Each number is 200 + 20 x the weight over the matrix's rms, rounded and kept within 0 to 999. Layers, rows and columns count from 0.

# layer 6 attention value, 96x64, rms 0.0893, rows 0-95, columns 32-63
196,189,194,214,216,161,173,229,223,209,218,205,142,175,247,188,183,229,225,192,189,231,215,172,204,198,162,241,186,210,213,191
218,144,208,200,205,209,196,147,245,208,216,189,197,215,207,207,190,193,162,176,185,205,204,204,212,204,178,191,250,214,218,153
229,207,182,211,227,179,227,181,262,200,237,166,239,175,208,210,184,208,174,181,191,197,187,201,185,227,222,203,162,200,216,179
191,191,190,163,178,141,195,196,197,184,212,201,202,214,182,201,176,230,227,215,208,178,171,204,166,214,207,173,174,189,190,245
184,213,221,185,194,201,216,238,201,208,210,203,217,171,233,192,182,138,180,226,173,221,206,211,206,227,198,209,225,220,186,193
173,186,218,194,175,193,192,180,225,217,179,214,202,244,231,212,203,183,205,198,227,199,162,214,172,219,223,208,209,212,204,181
253,233,181,173,204,185,202,184,184,226,207,200,176,242,177,165,184,238,226,209,226,195,190,182,183,224,221,179,187,150,211,223
212,176,206,172,189,183,207,231,193,226,213,213,171,210,209,209,169,162,203,204,210,203,206,187,176,193,189,189,184,171,198,218
242,211,170,172,210,217,193,189,194,183,166,173,243,237,172,171,186,208,221,212,187,201,216,182,193,229,186,193,209,200,197,167
163,173,196,200,196,208,146,216,219,188,185,170,194,240,180,188,200,180,182,203,196,140,193,169,178,208,181,206,231,227,192,194
217,212,209,175,185,209,195,216,188,174,202,179,207,226,162,146,190,210,171,202,179,189,209,226,209,184,190,221,197,203,236,169
192,197,185,200,192,179,213,191,206,193,220,233,188,174,166,203,190,229,223,198,186,210,267,229,192,183,181,223,197,187,192,186
175,180,185,183,190,171,216,199,193,186,206,187,218,184,218,202,167,215,207,224,243,197,191,181,211,188,192,187,198,222,187,196
193,201,182,186,190,201,219,213,218,177,195,237,190,219,214,226,231,200,216,207,152,211,206,199,186,218,211,227,198,213,180,210
244,230,168,212,219,197,206,220,236,180,187,211,208,191,226,181,195,201,220,172,212,197,202,185,160,202,205,201,217,206,213,193
202,187,195,188,219,179,180,199,204,190,212,178,179,193,181,191,222,187,231,205,195,218,215,224,204,197,158,225,215,206,209,172
180,165,226,207,203,213,194,191,208,206,208,186,221,170,213,199,167,205,174,205,200,199,171,215,182,171,185,225,203,184,195,228
190,236,202,204,187,184,207,221,150,213,197,189,197,167,201,191,212,220,188,191,160,179,194,184,225,173,198,175,226,201,206,206
198,198,188,192,237,208,207,192,194,229,176,186,209,188,281,219,203,229,224,232,187,213,180,229,216,198,197,203,204,174,158,201
241,207,181,175,181,228,225,205,186,211,197,129,202,181,219,195,171,232,160,220,191,161,202,207,198,221,245,191,209,209,195,173
210,242,185,189,208,140,197,172,261,204,184,220,169,230,243,195,250,213,269,179,224,208,223,170,180,237,159,197,187,165,223,204
195,209,233,192,169,177,166,203,204,226,198,197,206,210,200,191,224,215,183,198,163,224,194,195,245,219,182,203,219,199,201,187
181,202,166,220,191,227,175,179,200,221,165,176,260,221,203,214,199,207,187,194,194,182,181,178,216,233,210,199,195,202,206,195
224,196,201,234,207,194,222,177,209,231,191,239,207,175,181,211,184,181,196,189,233,165,240,197,152,239,220,191,196,216,200,201
182,190,214,191,222,222,174,184,221,181,170,229,184,201,227,204,202,172,205,188,192,243,209,162,194,219,212,199,214,218,185,208
186,212,165,190,203,212,220,185,180,215,211,202,216,217,181,204,192,236,244,242,219,226,181,199,200,162,181,216,171,156,196,193
190,245,203,185,212,203,199,216,167,207,212,214,192,176,204,193,181,189,233,224,208,224,225,174,202,205,217,206,195,200,190,209
221,194,201,200,207,181,200,181,209,189,217,189,220,202,195,187,218,235,204,204,202,197,172,173,227,205,212,192,208,198,205,177
181,212,199,230,222,185,190,224,194,180,231,209,214,226,177,191,208,177,194,218,168,186,203,174,202,201,202,204,204,179,166,162
226,169,188,181,211,209,223,249,212,189,211,192,204,224,194,199,195,205,212,204,228,223,186,174,196,196,192,199,172,209,208,228
205,183,207,198,169,204,219,216,180,219,215,181,184,199,202,182,199,233,192,213,189,215,182,198,226,189,195,198,207,192,167,205
214,197,144,215,194,168,198,207,212,221,168,193,219,175,162,210,183,213,193,202,189,204,201,199,196,232,230,239,228,211,206,211
176,201,216,194,221,186,225,227,247,178,242,205,189,203,183,202,205,196,202,209,215,208,181,177,202,180,200,180,188,178,176,181
180,206,206,195,190,191,206,191,191,202,194,236,233,222,202,172,202,176,188,214,216,218,200,229,189,200,205,163,172,224,237,195
206,216,206,203,203,204,200,200,197,206,206,211,209,201,201,191,203,206,198,200,199,206,203,187,202,204,200,201,184,195,196,204
210,190,191,217,187,193,205,192,189,225,207,211,204,206,203,189,216,173,183,210,201,213,194,164,198,198,216,190,185,208,189,193
201,194,218,194,193,189,198,195,185,219,195,188,199,220,191,202,191,215,201,198,194,201,230,195,181,179,184,193,193,230,222,206
196,228,185,198,181,213,199,199,213,213,209,182,195,201,188,213,215,201,213,205,196,198,184,215,205,197,203,218,193,184,205,163
222,178,181,218,202,206,188,220,178,197,199,206,228,192,238,195,204,186,186,177,229,231,201,197,192,181,207,181,214,202,187,198
216,234,163,196,199,164,222,177,162,224,210,188,212,202,232,192,183,203,204,199,206,245,227,192,178,183,174,158,171,202,209,207
181,212,190,211,156,196,220,155,206,216,206,197,220,227,169,218,202,190,203,212,198,204,191,212,178,207,208,227,181,206,202,197
164,232,222,206,143,197,209,200,201,197,203,174,204,176,198,168,185,199,193,228,191,194,190,203,211,210,173,224,211,198,211,205
194,188,194,206,225,213,194,221,206,199,198,181,200,173,191,197,191,199,211,212,205,201,184,204,209,199,183,211,205,207,192,204
175,217,202,196,195,173,217,180,182,206,208,201,195,198,190,172,211,186,181,223,184,207,201,229,174,192,192,198,200,229,216,195
176,239,215,229,210,201,194,206,175,209,222,198,224,206,191,190,184,222,166,182,168,224,205,204,205,164,197,201,183,221,208,197
206,193,203,199,240,194,196,210,172,206,220,180,210,199,217,232,209,207,207,191,187,201,177,195,211,182,193,184,228,234,187,182
220,194,233,207,231,203,211,232,194,178,210,185,199,220,209,193,196,207,187,226,243,194,187,168,213,176,198,215,189,229,196,182
175,197,221,212,192,185,232,206,184,177,223,203,206,218,209,199,208,169,185,199,206,193,219,209,173,186,208,198,188,208,195,176
215,196,198,214,193,206,191,197,157,182,218,221,224,181,226,176,193,198,186,196,188,192,210,176,251,172,177,207,202,221,210,217
205,235,203,187,223,224,197,177,199,196,196,209,205,211,201,180,205,243,203,215,231,196,230,189,211,190,183,213,216,199,199,163
201,227,192,197,221,214,179,201,198,212,204,234,169,185,173,221,218,196,226,209,183,211,211,183,211,206,198,204,208,200,159,174
224,144,196,190,219,202,198,206,216,214,168,194,204,195,223,157,198,164,198,200,214,188,226,202,200,193,189,183,181,203,188,187
197,173,194,201,224,191,196,202,228,199,202,217,183,207,178,203,179,176,229,190,191,221,238,213,176,211,184,194,188,207,176,201
172,195,235,210,228,169,202,212,211,162,199,182,182,239,207,209,191,178,195,201,192,181,192,189,177,220,225,204,197,174,216,205
184,208,211,205,174,207,217,218,185,209,207,183,204,202,207,201,190,181,198,210,194,205,209,241,212,211,198,201,216,214,179,195
201,179,197,199,192,213,185,182,188,204,190,203,219,213,208,205,192,219,199,184,195,208,213,202,204,201,214,194,213,195,189,216
209,204,216,193,218,190,182,200,232,190,204,205,190,194,180,199,215,206,196,204,188,189,184,221,209,212,179,208,230,181,188,166
166,212,209,201,195,192,203,183,203,164,219,219,198,217,215,163,189,201,192,196,200,225,220,171,187,192,164,229,204,225,211,207
191,231,186,190,219,217,186,219,219,151,223,182,176,219,193,196,195,197,216,202,162,210,184,223,175,201,198,209,212,188,188,173
200,190,223,218,206,189,195,175,179,221,196,190,218,218,207,186,199,201,174,215,221,188,177,228,185,160,194,201,212,198,191,181
181,220,223,190,184,243,141,202,225,196,185,215,151,213,223,217,211,211,189,211,180,212,184,207,208,212,196,238,243,206,180,165
206,189,201,181,198,220,164,207,216,211,193,188,187,184,207,218,211,237,223,226,222,198,195,209,221,204,203,221,223,197,169,189
202,199,204,207,202,202,193,175,207,211,182,192,180,206,230,195,184,210,192,189,213,182,197,189,204,191,227,221,204,210,213,196
194,182,203,197,194,208,205,227,192,248,199,188,225,213,167,202,197,163,213,208,214,186,230,207,217,212,182,176,216,213,204,204
201,210,229,221,212,191,199,197,175,210,193,209,218,212,200,178,212,204,181,200,234,172,173,194,191,207,192,184,191,202,203,205
209,174,220,208,162,207,176,219,183,208,187,207,213,206,230,227,182,188,178,195,201,236,209,165,183,236,212,192,208,217,172,162
206,213,182,212,172,221,207,188,164,220,213,187,189,197,161,218,199,203,188,191,198,265,217,211,218,170,180,168,238,161,187,199
158,215,212,210,208,233,191,229,201,194,197,221,195,180,203,181,178,209,221,221,205,222,205,160,182,208,158,213,189,211,192,217
198,183,182,199,213,211,173,208,211,183,210,209,200,177,166,184,197,223,184,196,210,177,175,209,194,219,204,158,173,199,198,198
199,220,223,209,237,202,183,209,220,185,241,213,182,144,208,195,226,265,205,178,212,173,223,152,222,169,214,191,225,174,225,175
187,225,191,207,203,188,200,174,219,221,230,254,191,184,185,189,205,211,206,209,168,184,209,205,188,179,216,191,205,194,179,183
205,202,201,195,187,158,211,214,205,185,196,185,205,213,204,185,175,243,170,222,219,186,165,199,197,202,230,210,203,228,203,190
168,242,218,210,206,180,178,186,169,207,193,197,207,195,190,217,198,160,210,206,213,221,201,197,207,176,227,213,216,230,193,197
199,201,200,215,161,190,182,174,217,194,205,213,176,222,189,161,179,213,149,189,199,188,204,209,174,207,237,182,241,204,222,213
206,180,206,192,163,216,203,228,165,170,211,167,201,210,193,207,195,201,168,179,170,160,185,237,162,192,211,197,206,205,194,186
196,233,198,214,225,189,189,212,202,198,156,199,208,240,179,226,207,189,203,205,188,163,181,241,248,155,236,199,206,183,199,217
221,210,188,197,221,198,186,234,224,217,231,219,191,194,228,184,164,175,192,222,210,207,203,209,182,238,221,207,202,213,161,236
177,239,177,239,230,196,197,248,200,237,226,202,209,183,203,177,187,193,216,201,180,193,190,172,184,235,201,182,218,223,178,190
209,173,217,201,176,186,158,197,184,218,191,232,211,223,185,198,200,205,215,197,186,211,185,237,203,160,184,194,196,172,197,218
161,278,243,195,175,197,201,121,143,200,188,225,217,220,176,186,228,189,178,202,204,230,162,227,198,209,236,251,210,217,232,209
200,189,226,181,202,171,225,225,189,187,197,203,177,208,183,189,202,199,188,225,241,174,199,241,196,213,221,216,202,225,230,219
227,214,229,212,212,181,185,202,192,197,223,189,205,202,159,203,185,196,196,213,200,157,187,219,236,189,161,186,183,159,201,203
214,225,235,198,194,182,153,187,173,227,185,208,181,226,209,221,213,182,210,217,170,183,208,193,190,229,273,167,258,220,187,206
208,198,181,227,194,196,241,185,138,219,213,205,206,192,185,182,168,160,163,193,202,178,175,220,218,186,168,179,219,198,208,180
182,216,209,224,202,186,201,233,192,238,206,203,200,186,181,186,221,202,216,169,202,208,232,230,166,174,192,205,150,171,206,194
184,217,206,186,169,218,192,203,136,214,143,204,223,195,181,197,209,242,179,198,206,198,196,221,207,229,208,202,183,213,205,191
211,157,214,202,197,225,173,223,201,215,203,208,200,171,212,208,178,219,193,188,194,230,233,215,197,218,235,204,209,217,178,247
206,205,215,179,196,216,198,181,168,204,220,221,190,182,157,178,193,211,202,215,216,191,169,238,202,180,194,191,170,183,232,184
215,169,180,208,194,182,214,206,187,227,253,172,188,186,210,178,190,218,187,206,180,221,159,221,204,205,208,221,203,174,187,183
217,188,211,161,208,201,156,210,191,221,190,227,146,191,216,206,199,218,181,252,179,133,216,225,199,212,217,221,237,186,161,187
196,154,232,229,204,199,189,209,234,223,199,223,186,193,179,168,192,154,179,192,205,184,213,220,213,164,185,169,216,197,241,235
199,207,208,222,185,198,220,214,203,196,214,208,218,157,200,208,202,203,171,189,160,173,177,219,225,176,218,197,223,231,222,194
206,251,210,207,193,198,198,235,149,214,197,217,186,201,232,194,224,206,199,202,192,197,195,196,179,186,200,222,203,216,199,249
199,204,210,207,218,249,217,230,179,172,207,184,210,180,186,225,160,198,202,220,223,164,214,197,197,176,190,185,211,228,166,170
194,206,245,175,214,227,167,197,262,181,193,218,206,225,236,196,168,187,177,216,206,203,209,238,164,245,253,245,203,183,205,144
207,180,189,203,186,229,181,184,207,211,239,201,206,192,227,197,245,187,169,191,205,196,182,171,200,166,206,232,214,209,207,195